Weights of a small transformer language model: 5 heads of 64.
Each number is 50 + 12 x the weight over its row's rms, rounded and kept within 0 to 99. Layers, rows and columns count from 0. The size before them is the row's rms in percent of the matrix's.

# layer 6 MLP down, 640x1280, rms 0.0525, rows 0-213, columns 0-31
099:48 51 48 66 61 43 72 58 41 61 53 63 37 63 40 40 46 45 47 50 63 48 39 49 44 64 48 53 41 54 51 36
094:56 67 49 35 49 30 54 52 50 39 66 78 53 42 58 50 38 49 59 32 58 21 45 38 36 54 52 35 57 59 59 46
101:36 56 63 36 37 49 27 50 38 48 32 38 15 68 47 85 30 41 43 37 59 44 32 57 47 46 70 44 58 58 50 61
098:57 58 47 46 41 70 47 31 65 43 65 65 64 55 55 57 41 68 17 42 39 51 47 51 77 19 63 65 48 43 38 31
100:60 34 33 60 69 42 53 33 63 50 35 55 27 60 62 55 57 55 54 51 44 29 59 47 46 56 44 46 48 53 24 36
098:33 40 35 49 55 64 61 44 54 43 56 42 69 42 55 55 29 48 60 34 41 48 37 42 52 25 32 48 54 44 68 45
097:45 50 53 42 56 33 75 52 56 54 73 61 55 71 76 42 51 54 63 29 44 57 61 70 38 63 32 56 60 27 32 37
103:43 50 62 55 59 38 60 36 58 59 37 49 68 25 49 50 38 63 57 59 33 52 61 59 53 54 59 61 41 63 24 84
100:35 30 19 69 45 73 51 70 38 49 69 43 31 62 38 60 61 56 24 56 44 46 39 39 62 64 42 60 52 25 36 52
099:43 54 58 52 70 35 51 25 62 45 48 60 42 63 70 47 54 38 42 45 40 44 46 61 10 70 44 71 78 35 32 51
097:66 61 60 56 63 47 21 86 48 57 55 44 46 52 49 43 82 43 57 67 57 51 35 31 47 70 76 44 49 59 51 71
099:49 47 42 41 68 31 37 50 59 67 65 29 51 30 67 55 43 31 57 46 65 43 35 30 48 79 49 49 39 66 46 53
094:80 48 26 45 71 64 51 42 46 47 66 55 41 56 37 61 57 34 44 51 44 49 42 45 50 45 47 48 51 54 40 42
097:53 55 48 65 61 61 30 60 23 46 60 62 36 69 46 67 51 77 64 78 39 70 61 37 77 69 43 39 52 47 42 50
097:60 38 70 38 52 39 59 27 42 49 47 65 66 22 32 43 27 32 37 41 41 64 55 52 34 46 23 31 57 44 64 62
096:67 62 65 46 36 40 65 55 57 49 38 50 52 59 50 67 46 39 41 26 50 30 45 51 49 40 73 50 29 41 63 55
101:44 52 51 45 67 47 35 25 47 72 54 78 30 15 33 49 42 56 30 73 52 59 47 22 66 56 63 48 49 50 77 41
097:45 43 58 63 67 50 61 63 45 49 59 52 54 48 80 49 44 66 55 39 48 65 54 50 47 58 58 46 48 57 53 53
099:42 60 57 62 55 35 32 70 62 55 57 52 40 62 58 71 46 71 48 25 49 53 46 56 60 58 61 33 52 52 58 50
100:30 52 48 30 60 67 45 63 62 42 52 35 41 47 46 68 39 48 67 63 55 55 36 32 56 57 49 49 41 49 40 37
098:30 35 38 53 30 73 30 60 52 59 58 41 49 49 54 57 71 41 55 39 62 40 56 67 55 39 59 22 54 43 47 57
099:30 63 62 36 52 64 51 34 44 40 60 56 47 60 49 54 51 45 43 65 41 55 55 16 60 65 50 43 56 58 23 36
102:44 54 33 55 49 71 53 68 61 35 39 48 52 57 27 62 47 45 40 48 59 60 41 52 69 69 37 29 46 58 59 64
093:45 58 55 53 70 50 52 44 52 44 54 50 49 58 34 61 67 46 58 51 38 52 74 46 60 46 42 57 35 83 42 36
196:56 61 33 58 55 63 32 57 63 69 57 45 28 46 51 47 80 53 40 53 61 50 55 34 68 68 51 40 35 66 59 55
128:37 51 64 43 43 30 58 41 41 37 50 69 70 66 46 65 42 35 49 45 42 42 46 53 43 22 51 61 49 46 47 44
098:60 49 45 38 44 67 55 41 46 57 53 60 55 52 50 30 34 48 54 41 42 42 58 63 50 46 59 32 37 44 68 41
099:27 43 55 51 62 54 45 49 56 53 38 31 54 65 37 43 68 38 44 46 40 34 41 56 60 53 52 52 56 72 40 50
100:47 43 57 50 44 47 61 38 62 49 48 47 30 47 48 43 19 44 34 63 41 65 41 60 52 53 62 50 55 46 37 58
099:42 51 56 52 57 48 67 58 56 47 40 23 50 18 65 48 54 35 52 49 62 48 49 30 45 59 52 34 38 52 31 81
097:49 55 51 44 55 53 46 54 35 39 55 56 51 52 55 71 62 45 55 66 50 48 67 48 61 40 72 57 45 55 48 67
100:43 46 75 47 56 42 54 58 53 41 60 55 46 42 36 52 35 52 55 42 78 66 70 51 41 80 61 30 24 67 57 51
099:62 57 45 36 56 38 43 65 80 40 34 47 55 69 58 68 57 51 40 61 38 57 35 41 61 60 56 32 49 59 50 44
094:48 55 46 51 50 53 40 54 47 51 62 67 67 43 71 31 52 62 60 44 54 41 68 41 51 35 35 43 49 50 42 62
102:50 56 55 43 58 56 65 44 60 51 30 66 46 44 64 51 41 50 53 64 49 75 48 44 68 61 51 47 49 52 54 62
096:55 53 59 64 68 28 56 47 57 42 53 58 69 35 37 48 24 31 53 49 41 58 44 57 45 57 69 50 39 43 50 46
100:62 59 60 51 28 80 42 49 46 47 45 47 61 40 68 59 58 61 30 44 57 54 54 43 42 61 43 23 55 62 35 62
100:49 46 41 64 36 56 53 74 59 40 54 41 47 55 45 36 59 47 51 60 46 65 53 67 50 29 40 38 83 34 59 19
099:62 66 43 65 54 62 63 42 68 49 47 62 53 73 56 38 46 55 62 55 52 65 61 66 50 51 71 52 41 25 28 55
100:53 60 43 53 54 39 50 35 60 74 53 57 54 86 53 49 52 48 63 49 43 57 44 46 51 52 42 47 71 45 40 62
096:36 49 46 56 62 75 55 55 77 58 41 61 62 49 51 45 40 53 47 64 48 39 53 46 65 54 44 66 42 51 46 61
101:48 57 44 44 36 66 38 22 52 37 43 60 59 61 53 60 50 57 55 47 56 40 54 46 44 38 49 57 54 63 53 57
099:32 37 55 49 48 78 52 60 62 36 48 63 51 49 32 42 58 56 60 65 44 68 57 67 59 61 59 51 35 58 59 35
097:52 47 51 48 42 60 68 39 49 21 52 47 49 41 44 76 48 61 58 44 64 59 34 50 59 52 49 37 48 50 56 82
097:54 36 37 58 30 63 31 73 47 37 53 57 43 65 49 52 47 42 28 88 53 37 55 42 58 43 55 48 56 59 61 61
098:67 50 33 17 51 61 61 55 39 42 70 40 48 55 47 72 63 55 57 68 67 37 46 64 51 62 47 53 38 51 38 76
101:55 49 37 59 70 60 62 48 50 32 50 48 30 60 47 51 64 58 46 54 54 55 49 57 37 62 55 48 50 47 70 64
120:34 40 55 43 48 29 64 42 33 56 31 51 74 37 42 59 33 54 55 55 37 56 35 63 51 43 40 65 55 57 48 55
099:68 49 46 78 53 35 63 47 62 55 23 38 43 59 51 41 80 66 61 44 57 40 27 57 54 41 76 47 52 65 53 55
099:58 41 46 64 32 50 61 46 48 68 75 66 33 44 50 41 72 41 59 43 43 48 48 58 60 24 63 42 53 51 43 46
102:55 30 43 61 50 50 83 50 33 44 38 43 63 54 52 30 57 44 77 31 32 44 48 67 47 52 45 41 34 35 61 70
096:40 50 44 39 67 48 40 45 70 66 60 50 69 42 69 52 32 46 59 62 52 67 37 61 49 56 77 46 49 38 59 37
102:58 55 41 56 53 44 36 59 44 50 42 62 39 38 55 40 51 59 42 52 55 55 50 65 55 45 43 58 67 45 31 38
100:39 27 43 36 64 43 44 46 44 40 39 55 47 24 60 42 51 23 54 56 57 44 46 50 46 42 60 61 59 51 42 71
099:58 58 55 54 56 62 50 68 54 53 49 50 68 62 13 51 51 53 58 44 43 19 39 48 54 35 59 32 42 51 60 31
097:41 43 41 37 32 68 49 50 62 69 62 70 58 52 44 37 56 45 60 64 32 27 48 40 72 55 58 42 69 44 54 68
099:52 47 22 65 55 46 47 59 36 43 55 64 25 37 56 59 50 51 64 39 56 49 54 53 42 62 72 36 32 35 52 31
100:65 60 37 58 51 61 54 50 52 53 34 43 61 35 50 55 46 59 59 50 41 51 44 33 46 59 34 35 59 42 67 58
099:34 48 48 32 38 60 64 49 68 51 68 44 35 53 42 47 36 72 32 56 53 59 36 67 49 49 43 32 58 35 55 57
102:57 44 54 34 36 33 54 63 25 68 63 38 25 62 35 44 56 61 38 56 43 55 53 37 57 50 42 42 49 43 34 61
100:50 55 61 30 80 34 31 62 60 35 31 45 30 44 42 62 46 46 32 51 38 37 66 56 38 57 51 46 54 67 49 54
097:46 37 55 54 44 50 28 60 47 68 47 47 64 48 51 68 41 52 34 39 37 75 36 55 39 47 34 44 62 65 57 62
099:32 50 58 51 39 47 54 32 71 68 61 54 50 66 56 56 51 49 55 58 21 50 33 37 42 49 34 54 65 48 55 31
104:68 45 59 51 71 55 70 50 55 57 68 22 33 57 68 39 56 52 37 58 56 62 53 80 60 53 54 43 55 55 53 52
098:51 59 50 56 71 41 60 55 44 48 37 64 65 37 77 61 67 36 84 56 42 31 59 60 51 58 44 63 63 52 48 45
100:42 51 40 59 32 57 59 50 66 47 46 47 60 67 48 38 50 50 40 64 55 31 45 53 60 44 63 57 68 52 32 69
096:46 53 44 52 33 44 53 43 47 39 46 30 58 47 37 48 41 46 54 34 44 43 38 32 53 54 42 37 36 17 46 42
092:59 51 48 34 46 49 44 71 41 35 53 60 41 32 65 46 31 57 68 42 63 69 31 36 54 38 63 56 58 54 51 60
236:39 42 73 42 46 36 67 44 38 38 45 61 68 58 58 61 30 46 59 47 46 45 39 64 48 34 45 65 66 36 36 49
096:73 39 68 56 58 53 42 39 43 72 63 58 49 87 47 45 51 27 61 60 32 68 61 52 46 25 65 39 61 38 46 30
099:41 40 65 57 55 41 62 56 34 45 55 46 58 71 72 48 61 48 62 56 42 50 61 51 65 46 32 81 64 42 41 59
099:38 32 46 58 55 42 35 44 48 67 30 67 72 59 61 40 53 56 43 40 57 45 46 62 43 50 52 73 49 43 45 40
099:43 32 59 54 45 50 16 32 47 52 51 35 43 46 44 63 37 69 63 51 49 57 52 60 51 59 62 44 63 61 40 69
102:47 50 48 46 46 47 65 51 50 64 69 44 50 40 37 56 69 50 41 28 41 51 45 63 62 69 37 42 33 41 50 39
098:58 73 53 53 54 68 67 52 67 53 39 39 65 70 45 47 30 56 49 49 48 75 45 37 64 30 58 56 56 30 49 46
095:75 39 83 59 66 56 50 37 54 51 30 38 57 38 61 53 46 71 37 43 46 34 53 63 59 46 27 38 43 17 63 45
104:55 53 55 63 43 37 40 52 46 44 62 60 57 43 48 49 62 47 35 57 59 44 52 51 45 47 33 48 58 66 49 37
096:62 39 36 45 65 43 58 37 38 43 20 68 42 41 47 40 61 51 43 63 51 37 47 26 58 54 31 57 55 36 40 53
101:74 35 32 25 51 55 35 44 56 38 69 33 33 54 55 36 52 57 51 58 41 38 46 36 49 42 43 76 59 43 48 43
152:46 65 38 54 60 54 50 44 46 56 46 27 59 53 40 43 55 33 47 61 30 57 47 44 51 62 67 57 49 66 46 45
097:72 61 49 67 55 34 52 56 39 62 41 42 45 51 51 53 50 30 25 47 55 53 61 36 51 58 50 52 58 50 40 52
101:31 45 26 57 58 54 59 48 46 72 53 51 33 41 39 64 53 62 44 63 31 80 41 61 62 26 53 52 55 47 25 47
098:60 50 65 37 50 54 56 59 51 54 48 43 37 52 66 55 53 51 56 53 55 40 32 65 40 79 41 62 81 50 29 52
100:51 46 57 38 57 54 40 54 34 23 61 46 47 47 41 35 51 50 51 47 43 43 41 39 50 57 43 45 68 22 70 38
100:55 52 34 55 44 54 71 48 42 33 44 56 48 53 45 51 62 51 42 41 70 46 60 54 35 40 54 52 43 48 51 62
097:32 60 35 34 36 55 63 48 76 64 60 70 44 78 40 61 45 64 43 53 51 59 48 38 53 33 52 46 52 42 53 59
101:59 55 32 53 29 53 59 53 58 32 42 74 61 64 46 45 58 51 43 37 43 29 69 46 45 30 57 43 39 37 59 31
101:57 63 60 36 25 59 48 50 63 62 30 66 39 45 47 44 48 38 60 55 69 48 63 50 52 43 49 27 57 42 34 65
099:33 32 51 51 49 32 34 45 47 48 54 46 57 59 34 56 44 55 45 45 57 48 45 42 56 60 51 63 34 60 75 39
101:61 63 52 57 43 63 45 47 60 50 38 51 33 68 48 54 58 36 39 51 66 40 53 59 58 51 48 56 78 70 31 31
097:43 69 60 53 61 60 54 49 39 49 54 40 54 66 43 45 41 43 41 51 50 49 39 55 61 46 59 60 43 61 39 47
102:40 43 24 46 39 44 72 56 63 56 43 37 16 49 42 60 33 29 68 64 65 57 55 41 59 44 53 50 61 56 40 40
100:55 42 58 59 47 51 43 73 37 31 53 43 48 46 46 57 56 51 30 31 42 60 46 55 40 44 46 73 51 54 33 45
108:70 47 59 43 47 50 41 48 51 40 41 53 18 57 44 61 68 58 58 55 42 42 52 50 41 43 35 50 55 60 46 60
098:41 28 52 60 60 43 47 48 50 82 55 51 60 77 64 44 30 53 42 46 40 62 44 66 45 58 39 59 55 31 59 57
100:45 50 51 62 36 48 92 52 48 42 47 47 54 53 42 66 64 52 44 49 29 50 76 65 63 61 57 57 52 49 47 40
098:51 59 65 65 55 57 36 45 45 55 57 57 42 56 51 39 71 36 51 62 50 48 73 58 42 30 42 60 61 41 48 52
098:37 48 55 28 42 47 55 73 44 57 55 50 50 51 35 38 74 66 39 40 58 32 85 78 58 28 41 35 69 58 74 39
101:65 59 40 60 45 52 32 35 48 43 69 51 46 45 47 48 51 57 47 46 43 48 68 65 60 32 64 49 39 43 41 37
102:46 63 60 51 32 67 49 50 40 62 53 66 46 44 33 65 45 64 51 60 57 39 42 35 45 72 41 45 34 40 36 52
104:46 54 37 38 28 63 37 63 78 51 50 49 39 56 46 64 41 51 49 73 72 49 55 66 63 61 48 52 61 42 54 55
097:50 41 50 45 58 47 66 40 38 38 39 39 56 32 37 57 36 51 60 38 48 64 49 40 48 53 56 41 66 54 62 47
100:76 69 66 50 47 47 31 65 50 48 37 43 47 54 50 69 29 34 73 45 63 59 33 61 32 36 31 32 58 34 50 29
102:53 51 17 33 43 55 63 43 52 49 64 49 54 50 54 39 53 44 49 63 36 46 46 44 51 64 56 39 56 45 31 43
094:45 66 53 38 63 46 56 59 49 53 56 38 40 66 53 43 62 77 58 33 50 52 39 67 52 49 43 61 50 43 40 67
093:41 70 57 67 53 58 44 64 45 59 19 51 61 57 46 38 63 49 54 46 35 48 77 55 65 56 62 55 72 55 55 35
100:42 65 53 53 27 50 43 51 41 47 53 28 60 54 47 33 56 45 38 77 46 22 40 51 50 53 41 46 37 62 61 37
100:35 63 53 58 37 47 36 46 31 89 73 44 45 35 52 49 54 60 40 66 33 39 44 45 63 29 34 58 56 60 51 38
100:57 43 55 55 57 56 40 74 44 58 29 43 39 52 43 53 33 55 33 52 45 28 61 62 46 43 45 54 33 52 56 60
103:62 49 68 70 50 73 68 46 53 53 29 55 58 53 65 52 54 52 51 35 57 60 62 71 37 59 72 42 40 37 68 50
101:58 43 58 55 32 62 52 56 52 56 18 34 57 58 59 61 27 41 56 46 36 59 44 50 32 67 52 75 19 62 24 58
093:32 34 30 65 40 45 56 42 46 68 40 60 69 35 41 43 38 51 32 63 44 48 68 78 56 65 64 65 38 52 65 36
100:40 45 36 48 40 48 59 55 69 47 49 65 55 42 62 44 62 43 37 42 39 60 44 30 23 37 40 33 60 46 65 58
099:62 32 52 34 40 37 49 30 35 44 25 57 40 61 43 50 52 52 13 35 53 40 48 57 44 58 46 66 28 64 46 62
098:48 68 47 51 60 64 61 39 36 65 51 41 44 57 27 67 34 50 58 61 87 43 37 45 59 75 42 45 47 40 31 52
098:58 47 58 43 67 53 61 39 31 34 40 50 62 42 41 38 43 52 40 69 61 58 52 52 59 42 49 56 43 69 37 37
097:36 60 70 76 53 41 57 46 44 34 67 37 29 41 54 42 53 57 42 53 66 52 23 38 59 39 54 30 52 55 43 59
099:32 53 52 72 43 59 62 49 49 44 35 53 59 47 35 51 57 49 34 44 41 33 47 57 71 56 32 57 52 29 39 57
100:44 56 50 65 46 68 42 57 36 41 55 62 44 50 52 74 42 62 44 59 44 52 42 53 46 59 32 62 48 58 72 73
097:61 38 33 30 78 29 53 42 48 38 40 45 42 49 38 39 43 55 60 68 49 50 47 51 48 60 54 55 50 51 47 43
094:53 34 67 26 55 34 37 49 55 66 48 46 53 63 40 41 74 48 35 40 50 35 69 45 58 35 37 37 35 58 46 46
093:55 57 61 68 21 71 24 55 72 55 62 39 34 53 49 22 57 64 40 60 54 58 52 45 57 34 52 57 57 23 54 48
100:53 77 49 59 54 43 52 29 56 42 58 60 53 57 75 76 49 44 50 52 61 53 35 49 30 33 55 60 54 44 58 40
094:50 42 45 49 82 47 49 30 61 51 41 49 42 65 56 51 61 45 61 40 39 23 29 45 54 46 70 42 68 71 55 38
100:40 50 55 54 39 53 38 62 39 50 60 67 55 51 43 40 55 32 59 59 59 68 56 46 55 48 34 46 36 51 48 56
095:68 57 42 21 52 53 45 40 53 51 68 36 42 35 40 41 57 71 52 68 71 60 54 64 58 37 43 63 57 53 66 59
092:52 48 43 58 45 42 50 47 46 60 65 41 70 51 40 62 26 49 39 55 65 44 48 38 43 56 35 44 45 44 62 46
098:40 51 46 54 41 59 60 55 56 63 45 34 34 47 53 42 47 36 42 42 58 41 52 56 44 44 39 45 40 70 45 56
102:32 53 61 47 56 47 36 40 36 67 28 50 65 65 57 44 66 49 41 28 52 50 47 39 59 50 59 31 06 51 45 37
095:19 73 64 63 46 40 63 69 46 63 42 49 49 30 59 40 40 40 61 56 56 41 56 44 48 39 40 35 47 59 47 53
096:47 45 63 49 35 64 48 45 66 62 40 73 68 54 32 41 66 23 49 65 43 32 39 35 65 51 63 46 58 56 67 54
102:63 36 32 68 65 60 40 51 53 65 67 36 47 58 65 55 59 66 63 53 48 42 68 62 67 49 45 47 43 40 44 65
095:54 51 60 64 52 35 76 41 43 58 50 54 50 60 42 39 46 52 37 54 47 47 54 50 29 61 43 50 54 43 40 49
100:60 31 55 85 15 45 82 37 53 55 52 44 42 53 39 67 46 58 43 31 34 55 28 51 47 52 41 36 37 42 40 38
097:53 37 56 51 63 66 52 44 38 48 66 29 42 60 67 59 54 51 34 65 24 58 43 72 30 75 67 34 48 52 43 40
100:61 39 58 58 53 40 40 62 38 62 34 54 63 51 40 53 53 53 41 48 56 52 46 44 45 55 46 49 62 39 44 42
100:45 55 37 61 65 58 29 64 68 23 76 42 50 61 60 41 41 71 44 41 24 59 39 30 67 54 40 27 82 51 55 28
100:51 48 50 57 59 69 48 38 55 48 55 63 58 65 52 51 47 61 42 52 52 49 61 44 40 44 45 60 67 42 56 45
095:57 32 38 22 55 47 55 55 41 65 42 59 63 59 46 56 61 69 38 44 52 51 64 65 39 54 58 39 38 32 48 30
096:38 56 44 34 84 55 50 32 43 57 46 53 51 73 74 35 50 57 56 57 35 57 33 58 46 29 55 42 54 31 50 40
099:46 58 43 49 55 28 41 47 43 58 38 50 50 37 51 34 29 49 66 50 58 50 51 65 57 60 55 63 77 51 41 44
100:31 35 55 41 63 54 62 33 51 53 40 37 49 42 18 57 45 40 43 46 53 43 74 47 42 68 53 42 38 73 63 57
097:29 36 39 39 54 48 32 56 60 59 43 60 82 76 38 54 30 39 52 36 36 47 68 44 56 32 49 74 57 54 69 66
099:59 58 64 46 46 39 52 24 53 48 49 75 43 36 42 35 60 49 73 59 57 57 50 25 46 78 67 55 45 60 43 67
098:57 48 33 37 66 45 68 40 55 61 58 51 67 60 25 36 51 68 54 39 48 47 54 54 48 52 73 65 71 56 58 38
100:61 43 57 59 32 39 55 61 50 39 64 33 35 62 61 67 49 54 30 54 42 37 67 41 42 66 34 55 61 41 47 52
098:48 44 52 64 55 56 33 73 49 32 49 59 36 28 76 61 41 50 36 49 45 56 45 56 52 55 48 34 35 54 53 73
100:63 44 55 52 35 45 44 61 41 39 50 61 42 56 27 44 60 57 43 68 42 41 32 35 60 54 39 48 48 43 39 31
094:65 65 47 65 56 40 59 63 49 59 44 53 57 75 68 16 52 50 36 68 44 46 57 37 44 41 53 40 47 53 49 57
098:33 49 56 41 51 38 44 66 53 56 54 32 59 36 60 43 66 47 17 31 46 63 58 71 44 37 40 39 77 42 51 62
103:62 44 30 48 57 53 44 63 69 55 46 47 55 38 28 35 70 46 36 62 67 35 41 40 37 62 57 43 31 80 66 46
101:62 41 50 56 48 35 64 56 58 53 57 44 54 57 75 45 67 66 59 54 41 42 58 50 64 56 56 50 48 64 52 49
098:30 74 56 48 60 45 36 44 24 56 48 53 60 67 63 53 44 56 44 45 69 50 51 54 52 31 66 23 31 59 38 51
099:50 37 53 20 64 52 53 49 47 61 60 61 56 65 61 54 44 60 61 54 48 69 49 39 32 27 48 65 59 27 57 50
094:49 52 41 46 38 62 52 41 26 30 35 55 66 52 67 46 64 55 61 29 53 63 49 70 34 66 54 56 54 53 50 42
093:60 40 56 48 68 57 34 37 49 67 43 30 39 52 30 20 51 65 52 40 53 50 38 37 45 44 23 41 46 55 60 38
097:43 42 44 57 54 42 47 39 48 40 44 74 53 30 42 46 47 63 46 60 15 60 67 52 60 47 50 67 66 61 60 77
094:46 56 42 34 40 41 49 45 35 68 61 37 68 33 32 54 49 55 57 41 38 42 47 40 48 69 25 49 46 56 22 80
101:63 38 65 44 64 53 55 50 67 38 54 53 65 53 50 36 68 61 65 37 43 48 53 64 38 53 59 26 76 50 65 61
098:54 56 42 45 23 53 36 39 45 60 53 66 65 28 49 55 49 57 58 59 60 42 51 42 45 17 49 70 55 50 57 60
100:62 61 48 51 32 68 35 44 56 44 73 57 36 59 49 43 58 50 49 67 50 58 47 51 59 54 34 64 62 70 45 67
103:37 47 41 54 23 63 30 74 49 55 53 55 57 47 53 51 39 45 41 32 24 40 38 43 48 29 72 34 59 49 53 53
098:36 37 48 62 38 59 46 53 50 71 43 63 23 41 59 52 62 45 51 51 41 62 41 57 59 46 29 52 48 57 79 41
095:45 47 39 59 45 52 53 59 57 33 59 55 61 39 41 56 41 67 60 51 31 59 49 31 52 33 45 42 50 29 82 50
095:45 73 57 38 47 52 55 55 45 42 50 54 65 40 62 39 47 41 64 61 55 55 47 46 50 54 35 40 68 70 59 30
100:77 38 68 46 69 57 57 73 36 39 47 45 50 54 41 39 37 54 33 40 39 37 48 53 39 43 38 78 51 60 50 52
095:51 52 52 46 75 52 57 63 49 30 58 44 38 39 45 79 45 31 51 42 45 32 18 45 51 40 54 59 42 43 60 41
099:42 51 60 63 74 43 56 56 46 47 52 48 54 49 59 61 82 47 50 38 41 41 50 52 44 59 51 54 45 41 33 32
100:64 35 42 61 28 41 69 71 47 66 45 53 36 52 65 24 46 56 48 61 35 43 74 46 55 67 46 54 40 53 34 55
101:40 48 61 77 47 37 48 47 58 71 64 40 38 39 36 43 65 70 56 68 52 70 44 67 55 67 39 63 74 44 39 54
097:55 51 44 70 35 50 61 56 44 76 52 34 37 41 47 58 38 47 49 34 58 70 42 62 42 38 53 40 39 44 58 63
100:51 43 67 53 59 44 49 56 65 40 24 53 54 63 55 52 41 45 69 53 41 66 54 54 45 43 37 37 49 72 34 37
097:59 63 69 38 42 53 51 59 50 66 38 58 43 59 49 23 54 53 59 47 56 50 42 57 53 50 53 47 63 50 50 48
099:55 70 33 40 67 54 68 50 51 63 60 54 83 69 52 27 57 57 54 79 39 35 40 63 38 31 52 58 46 47 62 38
098:34 49 62 45 27 60 54 45 60 56 61 51 68 60 37 29 48 55 35 64 41 42 53 51 31 69 69 56 62 64 73 53
100:32 43 67 51 48 56 38 75 38 59 53 64 40 69 55 35 60 44 59 60 72 39 48 48 45 41 53 63 58 52 55 35
098:25 37 71 64 28 53 41 49 50 39 65 46 43 48 54 62 62 52 45 41 33 57 42 32 43 53 48 53 66 38 52 63
100:62 52 47 51 34 69 57 35 41 41 61 54 52 51 50 28 46 63 59 39 41 59 18 40 59 26 66 74 47 47 53 30
094:61 53 52 71 56 64 50 35 62 62 47 48 60 59 20 80 74 51 36 60 45 38 60 64 55 53 59 49 49 76 36 57
097:37 55 50 54 39 54 39 36 61 56 39 50 71 23 78 50 26 49 50 56 38 63 53 35 50 33 44 51 46 38 48 19
097:41 58 63 56 49 50 14 65 43 52 42 51 54 35 26 57 43 51 54 43 53 34 61 61 48 54 60 54 31 64 60 40
099:51 54 86 41 54 36 34 24 60 57 58 41 44 59 60 56 56 69 24 60 44 55 49 70 48 54 31 42 36 70 49 33
092:41 60 39 54 81 32 57 53 49 64 61 54 43 63 50 35 52 40 43 55 85 47 65 44 38 54 40 48 35 56 52 57
099:41 66 58 46 46 61 54 77 42 56 55 50 27 43 28 54 69 47 42 31 63 55 50 55 47 57 67 53 46 44 51 29
101:67 51 66 28 31 63 29 40 64 54 42 38 48 65 52 67 49 47 54 32 68 69 38 64 48 49 61 34 52 43 51 55
098:49 45 51 45 52 49 56 54 82 41 45 50 75 47 59 67 54 41 57 39 53 57 57 54 29 44 40 41 52 54 75 62
099:46 37 38 68 40 51 19 46 63 34 35 42 44 29 51 45 51 63 82 46 62 68 52 45 50 23 56 57 46 44 20 40
098:52 56 41 64 56 48 54 67 66 61 21 65 43 53 47 72 70 55 46 66 39 45 46 64 51 64 32 59 68 69 55 61
098:56 48 52 33 49 71 41 48 43 61 44 25 67 52 50 52 62 47 33 57 43 63 71 58 51 51 60 44 64 54 57 56
099:54 59 43 57 38 68 53 57 53 50 57 29 25 38 56 75 46 35 47 13 60 45 61 51 68 36 33 71 40 49 59 42
098:56 38 54 38 54 44 55 55 79 46 38 66 59 46 41 52 47 42 59 40 54 49 51 22 55 61 50 46 51 60 41 46
101:52 56 59 52 58 43 64 56 69 51 44 20 47 43 36 57 48 54 50 50 46 52 42 60 51 51 66 35 52 50 43 59
101:45 65 57 44 56 47 80 59 62 60 44 48 68 66 54 55 43 41 44 29 32 28 29 70 66 42 26 41 50 39 62 16
102:39 49 37 57 66 59 57 41 30 48 61 58 61 63 47 33 48 40 23 61 58 37 29 42 53 33 42 30 68 49 46 39
107:50 54 47 54 56 37 81 26 49 70 46 50 18 57 56 61 40 48 71 44 65 41 52 53 69 46 41 66 47 21 71 63
093:49 30 51 35 50 36 72 28 78 60 52 39 30 48 46 45 47 54 62 52 72 58 57 44 43 54 50 39 64 54 65 56
101:48 43 53 58 64 20 29 64 35 76 51 47 40 70 48 69 60 58 30 28 31 48 32 72 59 38 69 40 56 57 43 45
098:51 37 57 37 37 52 55 58 38 64 52 63 65 34 45 51 31 50 42 70 45 73 48 48 66 44 37 25 46 42 47 40
101:52 49 56 29 19 55 45 37 59 42 52 63 53 47 32 50 56 40 61 72 35 33 36 42 64 64 54 59 48 47 37 49
098:43 54 44 47 33 39 45 56 46 43 37 32 48 57 49 53 47 50 55 45 38 79 44 45 68 66 57 40 43 47 32 70
100:49 41 36 42 37 49 35 52 54 49 59 36 46 38 53 41 38 30 79 81 24 48 52 56 57 74 56 50 72 70 29 50
094:55 35 73 47 45 68 43 52 69 60 41 46 24 67 32 54 62 54 27 49 58 75 46 64 50 51 57 42 46 57 54 30
095:50 60 47 47 66 61 54 52 42 60 50 54 58 71 39 50 64 45 57 57 52 35 58 73 39 33 25 42 52 81 54 47
102:69 49 65 56 58 29 68 67 56 65 57 51 35 35 43 44 48 36 42 45 56 61 55 42 41 62 59 55 50 63 60 66
099:59 47 54 40 22 72 47 52 61 41 47 65 35 38 37 64 51 61 59 40 45 71 32 52 43 62 49 67 52 74 43 71
139:55 56 55 62 44 35 62 33 41 54 48 19 58 40 34 42 59 27 40 43 51 46 52 33 61 35 51 61 38 55 52 32
097:63 49 69 51 46 44 39 41 58 50 59 54 51 67 75 30 48 30 48 53 58 46 59 48 56 76 49 51 67 58 47 64
098:64 46 74 52 46 58 41 60 55 56 47 62 39 35 60 49 59 48 58 51 61 73 36 40 65 39 47 42 62 53 44 51
097:36 31 51 47 48 35 56 40 48 58 66 40 48 50 51 43 49 47 65 45 58 49 41 63 27 52 45 84 62 62 42 47
099:36 48 51 34 46 48 25 20 37 60 46 59 50 41 73 51 34 57 48 13 65 50 57 57 27 60 55 59 54 32 55 45
096:39 46 36 44 41 59 30 45 28 29 52 47 56 44 53 53 40 48 24 36 69 57 26 47 14 65 23 68 53 48 49 47
096:69 62 46 50 58 60 41 41 63 34 60 59 56 49 23 48 47 30 52 55 49 36 57 61 47 54 57 46 59 45 70 59
096:23 33 42 44 54 37 60 61 56 61 55 41 21 61 77 55 48 84 48 41 54 69 46 25 38 55 38 33 46 63 61 57
096:31 45 62 61 32 65 48 40 53 61 71 59 63 45 47 60 50 60 32 46 47 60 54 55 45 28 27 50 30 53 50 62